Weights of a small GPT-style language model, trained from scratch on English Wikipedia.
Architecture: no biases in attention or MLP, embeddings untied during training.
Training: 769M tokens, 5864 steps.
Each number is 50 + 15 x the weight over its row's rms, rounded and kept within 0 to 99. Layers, rows and columns count from 0. The size before them is the row's rms in percent of the matrix's.

# layer 5 attention value, 576x576, rms 0.0343, rows 214-322, columns 384-447
078:58 19 67 73 32 63 38 45 42 45 36 34 42 55 52 99 39 17 38 29 45 49 50 63 37 58 60 52 60 77 57 50 48 55 56 08 29 66 57 39 33 46 41 27 40 46 44 50 55 49 61 47 53 60 41 43 41 40 52 30 38 47 61 56
087:48 45 39 49 64 49 41 47 55 59 31 75 50 79 20 82 31 27 83 72 37 35 63 72 72 63 55 27 54 39 71 67 43 50 60 55 15 46 69 37 54 44 62 55 38 51 41 26 64 44 50 30 76 39 71 22 65 48 63 37 46 52 53 43
084:45 71 19 69 56 19 51 80 55 55 26 48 62 47 50 48 72 68 40 21 67 31 39 27 45 54 42 45 42 27 49 64 52 67 60 34 59 50 16 70 44 69 61 37 40 70 51 53 55 59 51 43 47 46 16 68 27 66 56 58 27 55 44 57
081:55 42 50 64 22 38 55 48 50 42 55 86 50 51 32 66 52 73 29 29 28 50 22 30 45 26 63 58 38 35 55 52 58 53 31 54 47 54 49 38 41 56 52 54 55 43 33 24 34 37 72 58 46 33 30 61 61 43 45 42 55 56 75 66
084:45 52 59 67 42 12 42 79 36 63 35 73 51 36 24 89 65 35 43 46 55 57 72 35 37 61 52 57 43 40 53 59 66 56 41 42 56 32 48 71 55 54 36 47 34 49 47 65 36 50 63 60 36 26 31 43 43 49 64 50 40 50 75 44
084:39 35 33 73 40 69 51 47 44 72 55 66 62 62 64 75 38 29 35 35 52 52 66 57 62 43 57 46 62 42 67 45 64 77 54 69 38 46 74 41 75 50 59 60 76 75 34 48 29 34 41 42 66 32 34 96 45 45 56 40 47 51 39 34
085:16 42 38 51 35 38 43 42 52 52 40 77 22 76 14 71 30 53 39 57 35 69 54 19 57 37 40 22 60 68 52 51 38 51 31 42 56 55 72 59 52 54 81 47 23 68 26 37 43 49 92 52 44 54 47 82 75 32 30 34 25 63 56 35
083:17 47 41 41 76 74 61 57 42 70 83 54 44 71 54 82 51 51 62 70 66 54 45 55 37 49 64 39 73 51 49 55 49 41 43 49 34 59 78 22 54 57 42 40 60 60 54 81 37 40 54 65 36 54 22 44 53 00 45 39 58 36 74 70
077:09 44 15 42 20 55 56 43 59 62 44 74 33 21 59 58 44 46 15 60 71 60 58 40 55 48 51 50 42 60 41 51 51 51 53 45 53 45 30 46 53 46 32 46 43 36 47 68 62 32 51 73 31 47 23 73 48 50 31 15 64 50 62 49
084:37 66 75 59 58 37 61 17 61 66 60 51 40 72 38 41 56 56 44 46 56 51 53 94 44 41 61 49 63 58 47 54 45 54 64 46 57 37 63 58 56 44 65 22 62 74 60 34 39 49 44 58 58 60 24 70 55 48 45 61 31 35 38 20
082:59 83 54 55 69 65 57 39 47 68 59 30 57 52 82 57 52 52 64 72 61 95 61 55 37 52 66 63 42 65 57 47 71 48 42 17 20 63 34 47 48 49 52 44 58 48 41 71 31 39 42 56 56 54 13 73 39 58 43 36 26 49 53 57
083:56 64 29 58 42 53 50 38 38 34 45 60 55 29 35 27 25 41 60 30 72 57 45 47 70 39 48 44 23 41 50 52 45 36 59 49 22 38 30 49 60 64 37 41 59 64 23 13 60 56 66 35 72 52 46 24 56 68 47 75 60 54 15 26
080:30 70 30 45 52 54 60 37 47 45 38 54 64 60 42 64 46 54 50 57 64 64 46 50 36 32 44 49 57 52 57 40 30 57 38 36 38 61 45 48 64 45 57 38 67 51 45 24 68 63 45 66 73 61 09 89 76 23 51 68 47 43 56 43
080:52 21 65 70 39 53 38 58 42 44 64 45 39 47 65 37 56 57 86 29 43 42 67 25 56 81 48 49 68 70 49 57 49 37 79 64 58 46 81 78 48 72 30 54 44 47 57 69 46 48 28 18 38 29 91 30 67 41 53 72 90 37 43 64
082:52 53 43 64 61 35 50 31 55 32 33 97 49 56 70 56 32 53 17 62 42 50 24 29 45 27 37 49 27 55 42 45 69 30 45 27 48 52 64 40 60 52 26 26 64 65 50 63 60 40 24 41 61 42 14 68 32 39 67 46 39 45 48 46
079:70 69 62 33 75 83 52 25 60 50 54 00 54 37 97 38 51 46 62 58 55 41 45 69 24 42 59 56 40 62 45 38 61 31 76 69 54 48 52 34 45 52 66 46 76 49 51 62 43 67 55 39 31 52 92 25 47 32 61 48 45 35 52 34
085:58 63 36 42 73 26 37 67 39 33 60 42 59 63 68 38 82 68 55 18 51 49 47 41 50 58 24 64 46 52 44 46 77 57 55 63 47 53 71 62 56 44 55 50 77 50 74 35 34 62 19 33 59 43 79 40 31 84 57 54 69 51 56 48
087:34 77 51 60 66 23 63 54 49 61 51 41 40 72 40 50 34 27 32 49 33 42 50 48 71 47 49 64 38 33 36 47 59 56 52 31 25 43 21 47 61 35 46 25 31 40 55 93 51 40 30 41 82 49 52 43 47 71 54 45 31 59 44 55
085:70 38 44 35 61 23 51 60 66 31 26 14 59 30 57 65 56 37 54 48 41 57 46 65 49 58 21 58 77 48 71 50 37 75 60 57 62 64 43 63 43 44 53 69 31 48 40 42 73 48 43 31 66 38 51 53 64 41 28 44 43 63 65 44
080:16 45 57 42 22 66 59 51 45 43 33 87 49 27 30 66 22 29 29 27 51 37 56 15 62 39 28 54 42 58 48 64 44 56 45 34 51 49 38 68 60 51 56 36 62 52 44 31 40 56 38 64 54 43 49 64 46 91 37 29 50 56 76 44
086:63 56 84 57 34 43 43 35 40 30 58 45 33 61 49 50 34 71 50 60 40 45 49 35 56 33 58 54 58 60 37 38 52 51 47 50 66 47 86 67 49 62 77 30 47 33 46 48 50 48 59 49 02 48 74 73 48 12 53 69 45 56 67 52
081:59 60 58 38 43 59 37 55 46 56 53 62 57 41 42 47 40 59 48 68 47 63 67 50 43 54 21 66 78 46 62 49 55 52 50 66 57 46 60 50 59 56 41 52 41 32 56 83 46 53 00 87 46 62 54 50 28 16 34 54 44 47 64 45
085:38 69 50 54 34 42 41 57 55 75 29 72 38 56 13 40 17 50 60 47 61 45 55 47 57 67 78 59 33 39 44 44 66 67 46 46 45 52 50 30 60 66 50 28 53 52 51 43 40 61 75 59 62 30 37 58 60 57 68 37 61 51 57 41
086:49 38 59 57 60 45 46 47 43 46 38 57 60 42 56 35 48 62 73 31 46 52 43 80 29 52 62 49 57 47 58 59 39 70 28 63 02 41 58 83 61 44 25 45 42 31 52 62 45 45 00 65 54 55 54 48 86 77 55 53 07 36 44 48
083:21 33 32 53 40 42 53 78 39 50 56 54 59 64 79 69 47 20 31 46 57 55 43 33 45 51 64 38 44 60 63 37 35 61 50 65 26 60 35 50 46 77 23 76 45 56 58 33 67 65 67 51 71 38 28 21 60 42 68 74 33 45 40 44
086:58 54 57 46 14 37 50 57 49 49 52 22 40 35 54 37 49 35 34 51 30 39 37 56 75 85 40 45 64 57 32 48 49 25 45 59 44 61 48 45 52 43 63 18 46 27 41 54 49 54 56 39 54 67 60 27 59 65 50 55 74 46 66 43
082:16 50 44 34 38 56 44 38 59 49 63 65 58 52 43 48 52 69 88 64 57 69 56 66 64 45 41 58 53 58 48 57 32 52 53 42 10 61 55 63 52 15 64 39 66 69 64 39 44 48 42 52 53 41 43 66 59 58 67 46 72 48 43 36
097:47 30 57 66 62 25 59 65 44 31 34 42 35 26 11 70 44 36 47 31 45 64 55 39 77 41 41 42 35 39 42 45 28 43 79 64 38 67 62 56 64 39 33 46 65 45 40 00 59 56 87 21 62 45 40 31 68 52 42 38 58 46 58 31
080:76 64 70 48 40 53 71 24 58 52 67 60 57 93 59 83 52 69 62 41 50 56 44 72 33 38 50 50 53 56 52 48 41 41 45 42 26 55 43 41 37 55 25 71 58 64 70 46 51 51 40 49 38 61 47 29 69 65 38 57 50 36 21 53
092:62 47 37 59 14 47 40 38 53 44 33 55 43 23 41 67 12 50 57 57 53 54 50 36 59 62 41 48 34 36 55 36 34 53 68 60 65 61 24 49 53 65 19 49 36 70 39 37 60 67 50 39 74 36 44 20 77 33 39 55 38 49 50 50
080:38 19 62 57 37 41 47 25 37 48 68 19 53 08 63 57 35 42 45 45 52 23 60 49 58 47 41 78 12 60 51 39 32 49 47 42 39 50 29 52 44 62 34 49 60 34 36 18 52 63 42 12 55 75 44 58 75 44 62 47 69 41 35 64
082:41 69 37 70 43 67 37 39 57 56 38 40 53 76 58 52 46 56 34 63 59 40 58 63 42 24 71 53 37 77 55 55 36 33 66 36 79 41 73 50 31 88 80 35 63 45 52 47 51 43 53 53 39 69 41 81 35 44 51 71 71 50 57 64
082:51 52 58 59 51 58 49 39 46 50 53 58 50 71 17 62 40 64 48 49 41 71 52 26 58 44 51 37 59 56 42 49 65 35 47 69 44 42 89 40 44 54 46 47 38 55 50 62 70 60 83 58 22 24 72 47 61 50 50 57 47 42 48 23
082:40 28 47 43 36 45 48 40 51 47 72 74 53 54 34 69 26 72 41 33 65 50 50 39 49 45 29 69 20 69 47 35 64 29 41 42 90 57 87 51 61 46 85 40 52 54 43 49 35 42 48 32 62 23 73 78 55 50 38 51 78 50 55 59
091:26 73 13 65 81 11 68 35 53 47 44 68 37 45 14 63 52 57 40 59 74 50 46 54 69 41 50 16 61 37 54 53 62 68 47 47 56 45 53 68 69 47 25 29 56 70 38 27 32 60 52 55 66 48 08 70 32 53 58 17 42 69 53 38
087:53 57 76 48 68 22 61 93 59 31 50 61 74 26 34 45 65 45 52 41 49 49 64 67 70 50 54 50 18 27 41 63 52 58 56 85 23 28 33 73 52 56 58 51 57 39 52 50 37 55 38 23 61 23 47 52 15 77 69 55 41 55 56 55
076:41 53 57 48 65 38 56 43 65 36 61 64 55 58 51 47 46 56 69 63 67 29 81 36 61 42 63 38 27 58 45 47 56 35 43 53 00 56 46 36 65 44 40 44 69 39 53 57 55 48 73 53 74 46 30 58 14 57 48 41 48 51 40 57
080:63 27 59 71 45 39 56 48 51 42 46 28 46 73 61 54 56 31 62 28 41 56 25 62 36 53 35 50 58 58 66 61 38 84 28 39 23 54 60 63 41 42 70 64 66 37 26 06 48 36 63 50 41 23 59 84 32 64 46 41 49 65 84 58
090:60 23 67 43 63 80 45 31 49 60 36 44 57 27 48 40 45 84 63 66 42 58 39 55 26 35 25 85 37 69 33 57 58 50 59 34 39 54 48 48 62 51 18 57 70 34 61 41 46 42 00 42 47 31 72 59 76 40 49 34 65 45 44 63
080:36 47 44 34 53 23 49 59 51 53 73 56 61 57 35 49 50 60 50 67 46 32 56 79 54 53 20 42 46 54 46 64 33 79 37 47 74 55 50 62 59 59 52 63 42 73 53 51 37 60 36 20 43 48 46 40 40 53 60 52 47 54 72 60
080:51 24 65 47 48 51 55 41 51 57 59 39 48 54 41 51 60 77 44 23 32 43 73 51 38 41 16 53 37 60 47 66 36 38 39 65 43 38 41 42 37 61 55 66 49 46 40 21 58 43 13 63 44 40 99 43 46 59 38 71 47 47 74 62
078:69 64 28 45 26 46 63 40 43 37 28 37 40 35 56 58 31 67 72 54 43 64 52 40 68 59 57 30 58 44 51 36 33 58 41 52 38 59 38 41 50 27 53 72 50 61 52 20 62 55 43 60 69 52 57 76 35 68 32 59 50 52 46 47
103:63 48 61 49 44 73 45 63 46 49 74 30 45 40 75 35 60 47 32 64 34 62 44 51 09 60 49 85 41 61 52 49 45 47 30 41 66 43 24 40 36 57 37 50 46 42 63 94 51 47 25 67 46 42 49 44 43 16 42 69 45 43 45 61
080:64 50 53 42 54 72 47 30 45 37 65 11 44 54 74 23 80 81 50 37 67 54 40 67 34 70 63 73 64 56 56 53 51 47 67 71 27 54 53 36 44 46 50 57 40 55 42 58 59 44 31 64 63 61 85 46 63 36 45 66 52 46 30 55
084:27 62 26 49 34 33 53 36 56 53 60 69 47 65 29 74 27 43 43 70 59 36 60 26 53 29 34 49 59 60 45 58 45 39 38 30 74 44 59 47 61 61 34 34 43 90 28 34 52 62 69 69 16 49 02 87 39 27 38 42 51 50 39 36
084:55 57 64 44 51 56 41 67 63 44 58 27 50 39 92 12 85 52 29 59 44 47 65 54 25 47 42 76 70 46 41 53 59 58 36 68 64 40 41 41 35 63 56 68 56 27 77 88 49 30 00 57 42 60 52 51 37 43 67 50 67 57 50 59
091:25 37 61 51 23 58 50 66 56 44 41 54 54 30 28 43 57 71 54 53 59 47 49 46 21 51 47 66 64 63 45 57 56 58 28 92 80 42 34 40 35 66 57 76 50 35 55 48 62 62 06 62 14 29 52 51 55 43 39 50 41 36 42 55
088:59 64 45 31 52 56 46 55 55 51 54 37 48 48 83 05 80 65 37 82 35 48 62 40 15 59 48 59 65 52 56 40 33 44 50 56 73 59 10 52 43 72 41 65 49 56 72 68 56 63 40 62 24 49 66 58 23 40 46 82 39 37 51 53
083:74 49 58 61 63 78 56 53 40 23 65 55 51 44 43 55 53 35 17 25 42 70 45 69 47 72 51 41 35 64 70 59 49 41 27 62 24 56 71 27 61 45 75 51 67 62 24 40 47 67 34 72 13 61 49 56 12 37 42 47 15 44 63 41
079:38 90 25 62 50 78 44 35 48 50 28 86 48 58 50 42 42 54 49 34 58 69 44 43 43 56 30 57 62 52 49 55 76 37 43 45 68 58 57 74 42 38 38 59 63 57 78 25 56 60 46 53 49 50 49 57 53 72 37 63 44 62 62 33
085:61 59 35 51 02 57 50 26 38 37 31 30 31 49 61 14 40 55 51 31 55 63 30 50 58 44 37 45 62 38 59 33 49 49 32 53 64 69 36 26 35 46 77 66 56 30 47 54 67 62 17 64 50 94 39 40 49 56 41 74 63 57 56 50
080:53 59 24 46 78 71 53 62 65 32 53 44 72 27 72 34 62 50 33 70 36 82 71 55 46 38 87 49 44 54 57 55 55 07 78 47 85 59 65 19 39 52 74 80 40 31 55 16 49 45 69 43 33 58 50 29 45 36 50 45 99 43 19 59
099:54 32 64 53 40 66 43 68 58 50 51 35 58 64 72 27 73 50 47 52 34 40 52 51 31 42 68 75 69 51 42 50 52 50 43 32 48 40 46 61 23 64 70 68 53 17 67 94 53 24 23 56 39 40 67 45 33 31 49 58 61 51 66 59
089:57 44 54 66 70 25 51 45 51 24 33 47 42 44 21 75 30 53 67 44 35 51 45 51 77 46 61 31 27 36 59 46 48 46 71 45 47 52 69 41 62 34 37 56 51 54 32 01 50 57 87 31 67 35 65 33 67 76 50 52 60 61 32 50
085:41 44 39 39 49 18 30 34 63 44 74 66 51 67 51 31 46 63 73 66 44 51 57 38 29 51 48 45 60 61 49 62 67 57 64 68 46 48 32 86 38 56 46 54 53 50 69 45 51 57 51 61 21 25 86 86 20 20 38 62 39 43 60 53
087:56 41 38 43 60 63 50 27 50 70 78 30 60 83 56 45 62 44 43 20 59 43 40 45 12 53 61 36 53 63 47 41 55 39 44 39 21 45 38 63 50 42 22 50 70 69 63 60 82 34 63 54 56 68 45 50 86 39 40 59 44 38 45 49
091:50 59 22 63 41 41 59 29 37 39 44 57 40 61 25 66 41 58 65 46 74 47 46 49 70 36 36 23 25 63 48 44 73 27 65 36 53 62 83 50 46 48 47 37 48 65 38 00 50 54 72 45 44 54 50 53 76 50 38 51 50 58 23 38
088:51 57 53 66 45 46 39 64 43 52 55 54 57 27 46 32 18 28 56 55 68 53 62 46 61 54 76 30 48 43 49 35 54 48 36 74 54 46 31 43 74 40 53 37 37 44 61 43 62 41 76 40 61 41 26 34 50 48 48 62 59 54 58 55
089:26 58 27 65 43 88 55 57 49 56 51 61 59 40 82 72 43 41 35 54 55 46 47 20 69 31 88 48 22 56 61 45 59 42 56 51 55 69 57 28 31 58 38 50 64 49 66 59 99 43 69 59 23 61 11 40 93 48 52 50 52 55 28 34
088:48 45 49 48 42 84 44 56 35 74 63 58 61 53 47 55 36 39 81 35 59 68 38 47 55 47 50 58 43 53 50 57 30 72 70 46 43 46 25 43 30 64 52 36 61 40 61 70 40 37 47 51 67 53 52 18 48 37 58 56 53 37 57 42
083:99 49 78 56 53 88 56 44 49 32 55 17 58 44 69 31 70 59 52 67 42 73 54 60 40 45 30 65 56 51 63 45 53 39 60 63 49 43 20 35 64 49 40 91 42 13 43 51 63 53 25 36 34 40 75 13 43 19 49 39 42 47 45 52
081:49 62 57 46 25 45 37 52 58 59 52 50 32 51 62 51 72 56 46 13 40 66 42 47 65 49 51 64 71 34 22 50 35 31 19 48 47 39 34 47 46 46 61 28 49 60 37 44 26 57 59 48 62 58 63 46 76 73 39 69 40 58 72 72
084:30 43 41 62 44 56 48 63 55 39 43 43 57 28 47 47 55 65 35 43 48 38 66 31 71 57 28 45 33 50 39 54 49 46 68 58 87 47 88 52 44 53 75 59 56 56 24 26 64 54 75 49 47 55 42 46 31 65 58 85 73 47 66 31
091:59 68 35 61 46 36 50 60 41 57 67 46 41 79 58 17 99 66 00 25 63 39 62 23 22 36 44 40 49 49 49 44 37 59 35 64 56 57 44 35 55 83 53 69 54 37 60 27 53 45 47 54 35 45 37 78 16 52 62 58 52 54 44 53
088:74 40 53 42 92 42 58 33 58 41 49 29 45 41 33 43 75 57 67 43 68 35 48 82 09 67 33 54 77 55 45 64 39 67 63 82 43 49 49 48 40 25 27 73 67 57 47 15 53 48 11 48 33 44 70 39 63 51 32 35 32 48 51 47
077:29 63 61 66 34 28 64 49 55 44 62 49 28 36 56 77 54 31 46 21 50 66 53 26 48 27 67 30 65 47 45 67 44 63 34 56 45 64 70 49 45 41 37 52 60 43 30 65 59 48 49 66 81 39 52 67 46 38 60 50 48 51 76 57
086:29 71 67 52 37 34 42 57 52 38 58 32 48 55 71 53 50 36 47 39 77 23 55 51 53 59 74 58 74 34 39 50 46 52 52 49 54 63 39 37 31 44 42 44 66 56 48 59 64 37 54 55 41 54 28 37 47 65 47 72 43 54 56 39
079:38 32 49 53 34 33 47 37 56 65 48 51 70 59 71 61 34 61 74 52 59 55 35 39 59 42 77 40 60 40 57 42 57 61 46 40 68 73 38 57 41 45 58 49 56 54 51 67 49 44 24 46 35 57 50 41 72 59 68 45 66 40 48 59
079:54 28 57 63 56 27 55 44 60 61 60 55 56 76 64 86 75 59 28 70 48 46 57 19 44 29 57 46 52 42 68 48 40 39 32 29 58 57 43 56 34 79 51 38 13 59 43 50 52 42 49 69 27 43 64 52 24 24 62 43 36 36 54 61
081:61 41 49 28 41 46 57 48 47 49 43 59 53 30 62 39 66 35 59 67 16 61 42 79 62 62 62 72 45 36 45 46 19 49 35 46 45 61 38 62 39 46 55 61 33 24 66 25 51 58 68 49 64 34 62 37 74 72 33 23 55 44 64 47
083:82 71 78 50 18 45 40 41 40 56 41 56 40 50 64 34 52 62 45 72 26 81 38 48 44 72 69 68 52 56 54 39 52 36 32 64 63 45 50 59 36 79 85 57 38 30 50 69 47 56 43 51 74 29 65 66 59 51 52 74 37 44 44 63
085:51 72 51 52 57 31 60 36 49 39 44 36 25 50 26 51 34 53 67 50 63 48 60 68 67 38 57 47 44 50 69 48 53 57 51 83 42 57 59 11 66 34 35 59 47 63 47 17 36 57 81 63 56 76 38 65 80 65 39 37 51 58 46 45
086:61 33 58 71 43 24 45 79 50 26 24 33 51 10 51 77 41 38 21 38 61 51 29 45 55 58 43 30 40 46 54 44 57 54 32 60 53 42 57 50 69 39 68 31 55 42 35 31 53 45 50 28 41 50 37 73 59 54 51 77 11 36 41 48
080:37 39 69 64 43 58 54 50 47 61 55 68 56 16 48 67 32 32 48 24 54 73 53 49 81 49 73 58 58 55 29 53 29 43 64 37 25 56 31 55 62 46 55 10 34 56 55 71 36 71 66 62 78 60 26 52 75 69 50 47 62 44 51 49
105:76 34 39 60 61 55 44 58 53 36 46 20 61 40 45 41 38 32 58 35 51 74 35 64 48 48 46 38 43 63 46 45 62 33 76 43 69 45 40 27 53 58 31 41 45 62 53 64 39 34 28 76 73 49 37 45 54 50 51 26 47 41 59 32
110:31 58 56 61 55 60 55 68 48 45 29 58 48 60 31 59 52 56 74 49 63 43 49 53 60 55 57 43 51 46 40 55 40 36 52 41 02 56 63 26 65 43 61 58 57 53 56 50 70 61 47 57 08 58 30 62 53 38 57 84 40 51 68 69
105:57 54 52 43 36 58 43 48 59 31 61 85 63 46 49 50 55 47 25 40 51 33 42 66 43 71 60 37 58 41 35 41 52 40 35 42 53 41 88 27 20 52 71 54 74 64 64 51 59 39 63 39 59 34 37 50 99 52 46 47 50 55 53 37
111:43 26 49 59 64 22 40 27 49 21 38 77 65 55 32 46 30 37 64 31 61 25 39 27 70 77 53 56 70 54 38 52 54 52 33 45 64 70 79 67 44 55 88 63 46 39 54 63 73 39 76 41 41 07 26 34 81 60 59 27 57 42 81 39
110:37 54 33 50 68 45 37 37 42 38 46 43 52 61 52 44 43 42 27 74 50 21 67 56 37 49 46 40 63 63 39 62 43 58 36 29 23 40 64 69 36 70 34 41 59 63 33 67 57 69 75 54 40 99 18 39 41 65 40 76 41 54 62 41
112:29 40 41 57 59 60 50 28 64 75 60 47 46 38 65 67 38 33 38 64 31 74 59 42 57 63 66 46 66 68 64 43 56 32 76 34 29 71 64 50 51 34 41 84 58 41 56 51 54 47 45 41 71 46 50 22 45 37 52 57 55 48 47 39
106:59 27 24 53 77 56 44 54 57 60 49 48 46 51 69 51 68 66 66 34 60 79 38 35 42 31 39 58 53 36 40 55 60 35 46 59 27 46 45 74 48 46 59 86 90 47 38 63 40 62 73 52 80 52 48 75 07 39 54 12 26 46 70 57
108:64 70 53 51 19 61 38 63 55 46 40 41 41 64 50 58 77 45 45 59 49 43 33 27 73 66 59 51 36 68 39 58 39 88 72 46 37 65 35 38 29 66 30 61 43 53 63 40 57 45 80 37 53 55 58 51 20 59 46 28 57 45 26 25
109:66 47 69 50 27 48 59 38 44 71 35 11 56 20 44 60 68 25 72 84 59 30 54 60 24 71 45 43 67 53 52 52 54 51 53 65 64 39 36 76 37 43 17 47 43 34 28 66 36 42 72 26 47 73 25 47 90 56 40 68 47 31 41 60
115:46 41 60 38 28 45 65 61 60 79 45 66 39 55 53 60 51 49 78 36 54 37 55 54 45 58 28 42 56 54 34 43 39 63 45 18 46 61 35 40 55 46 36 52 15 68 47 62 32 55 88 35 82 62 66 69 63 56 47 06 66 55 49 64
110:58 30 20 46 39 56 40 58 59 39 56 13 44 54 55 24 66 41 44 55 54 44 40 33 45 54 37 58 44 38 54 45 38 54 56 22 25 39 11 63 31 41 71 73 60 67 56 50 30 39 51 52 66 65 58 81 77 32 40 62 55 54 38 59
108:47 88 65 45 53 32 44 55 47 64 23 67 36 54 66 44 55 58 41 42 53 57 39 62 35 16 48 56 25 60 42 52 59 27 38 18 58 36 43 26 48 40 46 66 41 47 67 45 30 51 64 67 71 33 67 68 70 59 51 65 60 43 49 66
104:46 51 55 54 51 66 49 42 45 52 39 50 58 65 54 41 45 36 20 23 40 47 36 27 44 32 80 54 42 44 42 61 45 45 57 56 27 65 32 64 53 50 84 91 65 41 40 08 63 43 55 76 84 84 58 47 51 49 46 54 75 43 32 61
108:66 68 62 74 84 34 60 77 37 53 47 61 49 55 39 60 42 42 59 57 48 56 64 68 45 60 49 53 73 27 46 55 60 61 57 27 55 44 84 26 54 53 31 77 56 36 60 25 36 46 61 66 48 52 46 68 46 55 45 66 60 44 63 44
111:40 29 35 40 44 52 54 49 41 53 32 94 38 51 18 55 27 53 45 48 37 44 55 25 47 57 50 62 24 56 54 42 54 43 59 33 97 39 52 46 56 57 86 51 36 69 61 70 52 56 60 50 51 49 47 46 20 56 59 77 32 44 38 68
110:43 48 20 51 58 54 56 34 49 57 50 75 52 55 55 61 42 63 36 76 45 48 47 22 71 60 53 49 51 59 65 50 46 42 52 42 39 62 32 53 42 42 20 48 99 37 80 61 38 64 39 62 48 62 37 37 24 44 60 22 68 53 48 60
110:29 58 55 61 69 55 60 38 44 42 36 45 39 84 58 55 40 30 77 39 57 66 34 82 43 52 64 41 31 69 42 42 56 49 33 35 47 43 44 70 79 31 78 49 73 31 50 51 47 50 53 39 25 61 57 41 30 52 56 14 71 51 41 37
111:65 99 69 41 38 78 43 41 38 74 43 46 47 57 68 51 18 60 43 52 42 42 57 70 62 61 23 54 27 45 55 52 46 63 54 66 58 36 44 86 61 54 18 48 24 23 54 60 43 63 69 31 72 35 48 55 74 62 58 49 39 64 33 36
110:65 76 42 43 05 69 39 60 47 69 43 30 55 39 72 53 85 43 45 11 47 49 54 86 63 35 29 45 55 61 47 32 46 65 36 41 53 50 43 48 82 31 66 61 32 57 20 53 41 39 31 71 64 17 23 57 92 38 53 34 57 38 30 30
111:52 45 72 43 35 25 54 35 41 35 60 35 43 44 72 42 51 54 65 54 62 27 43 62 70 37 59 42 54 49 68 52 43 62 54 56 51 37 36 19 40 49 96 54 64 59 58 38 44 40 70 72 66 39 77 62 61 33 54 60 44 46 38 45
113:71 74 52 45 51 80 39 42 59 62 41 27 40 60 46 57 55 69 73 69 54 56 64 45 41 34 70 53 75 75 44 63 41 48 55 48 88 48 72 50 59 52 65 42 35 44 46 53 82 42 60 40 48 17 34 53 33 73 46 47 66 69 73 25
111:46 27 27 50 29 67 39 12 45 32 82 69 53 34 26 25 60 50 51 52 26 47 64 41 51 82 34 56 29 62 52 59 46 48 51 25 33 65 45 75 34 20 37 52 30 56 68 46 53 65 77 16 64 65 46 38 07 70 63 45 37 63 56 36
109:43 50 34 48 07 60 49 48 50 88 46 77 45 53 66 76 72 42 63 53 52 52 52 46 69 52 33 52 71 42 51 42 50 54 51 54 34 39 58 99 70 57 49 48 54 31 45 23 43 54 46 64 31 85 57 32 36 62 50 44 66 50 61 36
104:40 57 46 37 63 77 69 39 53 54 38 29 61 61 51 28 46 48 35 32 54 23 36 47 51 38 56 58 99 34 58 48 60 28 55 26 19 45 51 54 15 40 94 41 50 51 36 81 54 41 32 47 67 62 49 26 40 54 48 46 53 50 58 48
109:42 37 37 46 36 63 52 57 50 60 62 39 49 27 24 55 87 71 75 49 41 78 47 34 68 81 80 52 66 64 63 55 46 40 49 62 44 34 33 44 36 42 87 59 65 51 67 55 40 52 57 52 42 37 28 39 03 61 33 56 52 43 42 67
111:31 33 60 49 39 91 40 39 37 37 49 20 58 33 50 64 60 71 44 43 55 43 50 40 60 57 70 51 48 50 74 54 53 84 33 50 84 37 33 42 19 62 12 31 64 52 48 74 63 50 49 59 43 27 55 40 68 44 26 32 27 57 45 58
100:42 49 65 55 59 37 47 42 44 41 47 92 55 31 42 77 32 60 59 34 38 48 60 37 79 52 55 43 66 33 38 45 43 88 48 29 48 52 58 72 53 63 53 45 60 58 69 40 33 48 52 44 21 44 22 48 67 77 53 53 34 56 53 60
112:12 54 40 43 48 53 38 11 45 47 77 38 42 25 55 59 67 73 44 61 43 77 58 42 57 66 40 48 39 37 36 41 60 10 71 33 40 46 49 39 57 63 59 63 62 34 42 67 42 53 57 33 56 29 37 52 26 44 39 43 65 41 59 44
104:71 44 68 42 72 54 56 28 51 65 63 76 52 60 81 60 41 34 41 27 58 13 56 48 36 37 58 53 57 39 65 50 36 80 42 59 42 37 71 32 57 55 00 46 43 38 38 40 14 50 65 40 40 65 58 39 22 35 59 37 42 59 64 31
110:32 73 45 49 48 20 53 50 45 77 45 59 42 45 64 73 58 46 74 55 65 82 57 39 29 69 70 58 56 38 31 49 50 59 35 43 79 40 70 46 25 69 41 61 45 66 44 42 36 38 54 60 30 26 43 23 52 36 52 62 59 37 34 55
108:60 31 57 49 50 56 64 72 44 73 55 30 58 38 22 51 68 47 37 63 44 60 32 40 38 71 41 36 72 45 59 44 51 73 30 43 08 69 38 19 78 40 45 30 37 68 39 64 56 47 22 64 37 11 60 36 82 63 26 22 55 43 50 54
108:31 38 54 65 33 19 44 43 59 33 47 52 43 42 62 70 58 59 60 29 49 98 61 48 34 53 60 36 57 37 47 55 43 86 59 42 96 62 13 30 62 34 59 25 56 44 50 32 44 63 70 43 51 68 66 55 11 46 46 61 85 42 71 48
104:62 56 62 56 32 42 46 45 54 50 52 20 60 61 33 54 45 45 51 40 51 60 48 59 59 54 48 49 52 23 66 42 52 38 28 15 35 63 53 66 99 45 21 61 36 48 50 12 43 51 72 58 57 58 01 32 23 45 57 32 52 56 42 53
106:78 47 66 55 75 54 46 42 51 70 61 73 46 45 48 51 64 53 56 41 56 72 50 11 31 83 63 55 49 52 61 47 61 82 43 64 38 51 72 55 61 51 72 53 68 65 43 33 75 42 78 65 57 51 37 94 28 46 47 73 74 42 39 28
107:39 57 23 59 44 76 49 51 52 50 43 96 36 16 71 58 38 47 48 45 44 65 59 75 44 60 58 50 48 62 35 41 62 87 58 59 47 27 61 45 35 46 55 52 75 63 39 76 50 34 45 37 24 14 41 65 40 64 53 66 32 57 72 00